Each number is 128 + 32 x the weight over its row's rms, rounded and kept within 0 to 255. Layers, rows and columns count from 0. The size above them is the row's rms in percent of the matrix's.

# layer 8 MLP up, 768x192, rms 0.17, rows 553-584, columns 48-95
size [ 98 102 101 100  87  94  94  90 106 113  97 110  99 105 100  94 105  95 115 100  97  89  92 100 100 101  91  96  99  99  95  91]
[[108 103 176 101 112 107 109 114 136 111 141 105 110 136  74 141 103 183 159  96 111 131 111 116 162 123 164 144 165 187 101 148 146 152 154 114  97 115 144 170 113 152  60 126 146 152 174 147]
 [121 150  38 112 139 141 172 124 130 123 131 163 120 150 116 162 141  73 105  63 140 152 140  97 152  85 198 166 123 107 140 134  88 108 145  88 168 106 151 150 102 141 112  78 112  52 133 108]
 [161 110 115 104 139 134 102 138 110 201 103  99 127 115 127 118 145 119  69  99 151  99 139  83 136 153 119  85  89 150  41 166  88 100 117 100 193 126 149 119 121 142 184 138 148 151 167 157]
 [161 141 151 153 102 161 121 153  79  81 125 124 155 163 144  74  69 101 152 155 148  83 112  73 149 106 109 153 117 167  75 160 118 112 162 128 112  99 163  73 143  82 104 103 104 121 134 114]
 [107  80 124 145 131 110 115 133  94  96  91 130  95 125 126 144 103 154  70 176 139  46 122 146 128 133  99  67 113 178  95 151  72 143 169 108 138 101 155 133 150 159  61  84  91 111 140 127]
 [ 96 105  82  90 198  65 106 158 110 156 152 191 155 121 175 111 109 145 125 108 175 145  99 110  45  58 149 179  78 112 120 155 116 100 101 149 137 123 110 151 126 133 134  95 152 158 139 184]
 [105 117 113 113 126 136 104 170 156 104  84  90 115 119 148 103 149 154 136  81 107 184  87 150 125 187 161 150 197 191 176 152 154 122  94 120 183 166 177  93 103 155 109 148 167 146 136 130]
 [156  74 103 130 115 138 147 185 154  64 119 167 170 109  63 107 117  84 135 132 129 137 137 189 106 120 162 146 124 149 150 102 120  95 136 107 127  98 149 153  77 143  77 128 149 121 157 147]
 [151 114 150 105 113 119 123  90 110 170 117  87  94 109 178 149 125 117 174 152 171 118 142  82 129 151 149 131 106 162 165 147  77 140 109 118 156 172 139  70 122 110 131 161 170  94 136 156]
 [131 157 146 140 108 124 163 148 153  66 137 102  93 130 135 143 138 112 215  95 126 113 104 124 148  89 110 139 113 157 108 108  78 104 115 133 123 114 165 124 116 133 131 128 123 108 141 103]
 [172 131 114 125 112 133 141  75 141 141 129 146  95  54 146 136 115 143 113 123 116 192 166 122 167 158 128 151 137 148 148 127  87 136 102 121  90 160 141 124 130 139 104 136 160 127 136 161]
 [172 141 135 195 128 158 118  29 134 154 164 107  86 149  69 140 101 104  99 127 203 123 170 173 110 187 173 128 144 121 137 151 171 156 121 121 114 133 161 134 173 150 137 121 173 130 128 133]
 [ 55 176 126 159 141 143 121 139 142  90 167  92 135 176  83 124 147 127 166 101 144 125 191 155 147  75  84  98  92 109 158 174 101 160 144 145 141 105 121 117 119 149  94 155 155 201 104  98]
 [119 164 134 153 133 148 114 156 109 116 164 120 117 105 168 147  79 161 146 131 209 107 107 115 135 102 110 125 143 134 117 139 139 113 129 130  94 113  96  89 139 102 132 130  83 101 219 144]
 [160 161  74 110 134 141 113 119 101 177  61 140 113 150 159 181 160  85 126 166 154 145 145 144 115 124 105 138  97 128 116  83 120 132 100 130 143 168 190 105 137 131 147 108 113 113 139 147]
 [169  89 176 107 152 135 111 105  59 168 169 135  95  92 101 132 167 109 101 148 132  84 162  79 172 106 133 167 171 122 152 123 108 169 156 141 117 118 177 151 159 118  66  90 142 164 113 102]
 [115 172 163 102 133  80 136 151 148 140 160 141 112 107  86  95 168  99  81 155 132 159 128 147 151 170 107 150 104 148  85 120 131 154 144  81 115 132  88 175 132 148 193 144 173 129  79  85]
 [160  93 102 132 118  81 105  86  78 105 121 140 142  80 176 145 178 104 138 111 172 162  97  77 117 140 110 143 127  90 135  71 105 125 134 149 143 130 113 108 150 172  87  81 130 161 121 152]
 [ 75 136 136 103 149  99 148 118  86  95 139 129 112 157  88  80 155 162 130  91 167 189 146 161 161 237 106 110 130 102 163 142 140 116 141 123  59 123 106 156 136 120 183 151 147 147  96 128]
 [134 111 162 129 149 158 117  78 108 137 148  97 155 127 108 121 125 124 145 157  99 155 100 194 164 115 123 163 169 177 103  74 129 121 134 149  93 119 141 160  98 128 126 152 101 122 144  57]
 [106 113 166 160 142 152  49 152 173 119  93 117 136  87 169 106  87 192 176 106 113 116 159 141  80 132  92  88 100 117 149 143  94 141 129  96  91 142 126 163 165 151 119 130  58 112 123 167]
 [ 87 142 164 216  65 133  99 146 132 124 104 115 165 173 128 129 125  85 145 114 160 139 167 124 137 141 132  68 162 130 116 142 161 105 143  58 138 116 161 142  99 141  98 136 135 165  79 137]
 [114 127 141 110 118 145 155 161 108 129 101 112 122  81 142 139  99 123 156 138 110 121 121  80  71 103 162 102 173 151  59 181 176 120 140 143 172 175 135 161 118 149 118  85 210 159 112 223]
 [ 67 112 119 112 150 148 182 127 128 106 125 185 119 204  81 140  89 138  89 110 156 174 140 174 166 111 136  99 142  91 157 125  75  96 201 162 146 126 176  91 162 156 145 114 125 128 128 104]
 [ 94 170 117 127 106 134  81 129  99 202 180 129 138 156 119  81 108 111 128 138 120 134 141 160 154 156 107 145  88  84 172 114 125 163 173 202 137 122 130 146 112 124 148 145 198 129 146 100]
 [143 105  65 103  51  64 125  73  85 159 135 134 152  90 199 132 113 108 158 129 154 168 176  51 130 134 141 116  77 147  85 113  85  76  86 134 116 165 137 170 114 168 124 122 157 121 102 132]
 [146 126 120 121  89 138 132 107 140 106 138 147 193 144  54 148 163  60 135  76 135 171 155 137 117  77  65 122 133 124 148 127 139 123 114 106  98 126  99 120 189 173 140 133 167 114 145 131]
 [150  90 178 124 169 137 168 113 146 177 127 117 133 141  98  92 120 103 195  67 125 102  98 200 125 127  93 175 153 120 100 155 146 136 153 133 147  49 143 142 106 107 125 137  91 207 106 103]
 [148 179 119 160 126 178  74 241 103 119 177 174 131 155  97  59  93 141  98  85 155 137 108  72 133  55 130 169 197  98  71  86 165 148 141 196 114 116  97 157 125 142 143 186 136 116 132  72]
 [118 101  89 127  89 122  95 155 143 134 145 139 137  89 153 159 159 107 124 183 150  98 116 149 139  89  71 133 178 122 173 148 115  86 107 111 115 187 145 185  82  99  87 169  75 124 117  96]
 [125  53 172 172 150 138 157 167 161  84 163 107  78 171  73 152 146  95 123 109 174 114 127 138 122 136 199  72 144 102 116 121 179 126 109 178 150 112 155 134 116 141  57 115 119 125 113 115]
 [ 73 136 112 162 137 190 103 157 115 157  99 180 129 112  70 133 168 175 180 104 160 167 108 148 186  93  87 140 143 176 108 105 132  83 101 174 118 135 144  86 135 101 120 151 164 111 114 106]]
# layer 8 MLP down (transposed), 768x192, rms 0.17, rows 553-584, columns 48-95
size [101 109  95 101 100  91 104  90 109 107  95 104  94 100 110 107  90  91 113 117 110  99  93  97  94  86 101  99 100  88  94 100]
[[193 125 147 118 161  89 160  73 156 122 104 129 181  75 186 135 175 128  95  89 108 172 108 112 103 153  73 116 115  98  66 164 162 142 136 109 114 134 156 180 207  88 125 158 137 151 120 133]
 [121 138 118 185 155 127 130 172 177  82 169 119 109 150 111  54 119 121  75 171 182 140 108  80 138 107 146  51 116 106 158 148 134 123 163 112 118 161 146 119 105  64 109 136 136 125 150 166]
 [ 75 156 166  85 135 126 167 115 124 156 127 121 136 126 100 129 157 158 136 148 129  72  77 157 126 168 146 188 162 123 130 115 129 108 156 141 101 141 143 149 119 118  92 106 167 153 110  82]
 [154 139 100 146 175  95 133 101 100 146  98 102  83 115 143 119 134 163  93 135 159 130 112 118 129 114 140 157  95 185 123 191 147  90 142  86 151  83 121 145 194 119 126 148 143  88 124 176]
 [185 120 142  88 164  80 165 114 141 176 130  84  71 122 106 173  88  87 158  31 147 116  62 101  85 105 101 108 150 157 131 150  81  91 141 113 103  65 117  98 156 168 130 151 108 161 138 119]
 [142  55  81  91 107 134 135  95 123 102 200  99 143 117 155 131 136 130 129  92 150  90  31 173 139  77 153 109 118 139 192 146  75 139 191 174 197 132 166 122  75 130 109 120 147 125 127 152]
 [133 138 146 145 140 153 116 180 134 113 100 119 123 116 142 104 129 155 173 139 165 104 143 122 165 172 153 128 160 132 117 111 137 140 142  85 147 136  86 115  89  62 115 146 136 133 151  93]
 [118 133  89 160 130 148 170  72 136 124 102 146 146  94 131 133 120 155 110 137 151 113 153 169  78 122 137  94 139 170 116  72  88 163 191 129 184 148 131  61 176 124 149 102 219 100 205 171]
 [124 159 140 107 171 202  96 175  80 106  83 137 152  72 201 140  59 176 198 169 188 113  90 137 147 157 156 112 163 112 160  85 123 106 107 149 229 106 153 164 188  90 161 170 171  98 107 103]
 [114 132 129  49 100 141 152 194 137 163 150 135 106 115 134 107  93 130 168 135 140 122  81 133  99 107 122 143 168 148 129 167 126 114  56 198 125 114  55 117 145 198  88 190 138 106 112 174]
 [121 133 114 113  97 146 196  69 153 119 189  68 155 129 135 116 124 117 140 136 115 182 130  94  76 177  96 101 151 105  81 146 121  84 105 135 161 118 139 107 135 117 122  91 192 142 142  93]
 [ 89  91 144  73 155 131  74 117 138 121 102  69 154 147 157 108 136 145 141 113 106 119 114 109 121 133 146 105 116  95  70 118  89 136 114 113 143 165 111 155 179  86 101 179  47  66 113  91]
 [139  88 120 118 206  89 126 164 139 100 147 108 144 133  98 138 124 101 137 103 110 113 109 104 116 191 142 130  73 104 150 145 123 158  92 164 100 129 115 114 119 151 106 101 131 121 135 161]
 [ 85  64 152 147  93 123 129 133 139 145  95  68 123 144 100 156 111 121 112 100 107 151 129 102 184 161 112 139 140  51  95 123 117  97 119 165 143 115 123 106  99  97 162 190  94  62  86 137]
 [114 133 109 175 160  64 107 161 205 164 125 153 117  95  87 173 162 144 133 135  77 154  54  42 127  79  82 141 192  83  59 140 131 155  92 114  55 136 104 133 141 123 137 172  36 145 157 160]
 [156 105 122 106  97 147 131 156 110  53 163 205 134 122 103  88  92 104 133 180 114 102  84 145 164 148 105  58  86 112 115 138 165 186  88 110 161 134  76 124  66  92 145 107  99  87 125 134]
 [154  76 171  63 147 144 132  52 119 105 112 216  82  67 151 155 165 127 178 159 102 110  89  78  97 117 144 120  99 167 135 136 112 127  81 184 100 110 156  86  90 113  84 134 202 104 130  77]
 [ 98 165  77  79 183 167 175 137 148 112  91  94 170 135 161 117  68 112 124 164 101 104  83 157 129 129 142 156  95  74 122 166 119 169 116 140 102 127 115 124 176 103 194 166  93 167 162 106]
 [137 164 121 125  67 114 172 166  97 106 101 126 149  85 167 119 103 144  97  94 113 126 127 156 113 146  66 101 107 104 120 171  98 117 103 173 102 136 136 158 113 116 181 132 125  86 131 123]
 [141  75 121  96 153 181 114  99 141 113 135 127 106 164 143 129 144 163 121 155 125 114  90 194  41 184 119 124 198 147 143 110 121 122 109 131 188 126  69 166 174 181  98 133 129  75 194 156]
 [102 103 140 161 127 130 139  98  65 145 143 140 130 164 182 107 138 146 125 148  98 128 111 174 137 136 148 128  83 119 126 136 179 158 139 112  95 169 144 136 160 135 103 139 148 114 130 125]
 [ 61 103 129  80 130  78 188 162 137 152 179 137 116  76 153 131 126 184 106 185 167 129 147 112  88  91 122 122  40 170 144 121 135 106 142 158 100 149  82 128 100 143 178  74 134 100  93 185]
 [ 56 152 129 135 147  50 139  43 158 127 197  80 128 206 123 101 165 149  78 132 112  91  65 117 164 125 123 109  99 184  64 140  99  98 137 158  84 149 150 148 120 113 199 177 125 125 116 116]
 [ 84 140 137 112 187 154 137 185  89 128 104 127 145 129 121 138 135 171  75 148 205 145 103 130 115  98 178 138 114  96 125 160  91  58 177 141 104 154 141 188 139 149 126 106  90 140 141 127]
 [127 115 111  88 122 161 106 117 139 103 124 112 163 192 145 137 119 113 133  56 156 122  87  99 104 128 165 136 145 151 119 120 182  97 111 116 141  64 151 151 128 121  74 135 114 124 162  95]
 [136 178 147 161 160 129 112 183 152 188 151 154  95 103 112  66 127 150 111 105  93 117 128 229 113  96 135 124 192 170 139 138 165 151 154  80 163 120  96 118 182 138 145 167  92 141 140 140]
 [142 145 168 118  98 131 122  91 164  86  70 113 131 161 150 140  87 111 108 171  59 120 162 176  87  85 127 105 178 136 189  94 168 163 140  83 158 152 116 187  96 144 130  95 144 136 136 149]
 [120  85 172 126 177 158  84 145 155  85 110 120 124 111 137 134 154 139 159  92 193 110  62  64 147 169 188  96 128 141  58 102  70 145  92 112 115 135 125 109 145 134 130 157  97 159 100 140]
 [108 130  82 154 107 139 169  56  73 123  85 126  99 127 143 168 150  79 187  75 150  72 144 124 122 135 156 108  98 141 115 122 139 113 127 136  96 107 200 101  99 162 143 132 166 156  72 161]
 [128  89 157  54 121 148 161 128 117 107 150 157 103 112  67 132 134 114 163 102 117  88 159 118 144 155 162 106 106  88 101 124 114 149 154 141 127 138 104  88 146 149 110 112 192 114 103 142]
 [146 121 157 148  99 137 101 143 124  96 152  75 123 103 119 169 108  82 120  80 102 106 111 134 152 109 181 176  73 150  93 146 151 126 139 155 144  94 103 188  91 139 109 106 143 142 109 129]
 [ 96 144 130 102 108 148 168 140 169 153 118  78 156 151 213 127 131 122 102 102 146  98 177 114  91 163 180 122 163 152 137 115 151 170 129 136 104 136 101 140 118 139 158 124 217  96 146 151]]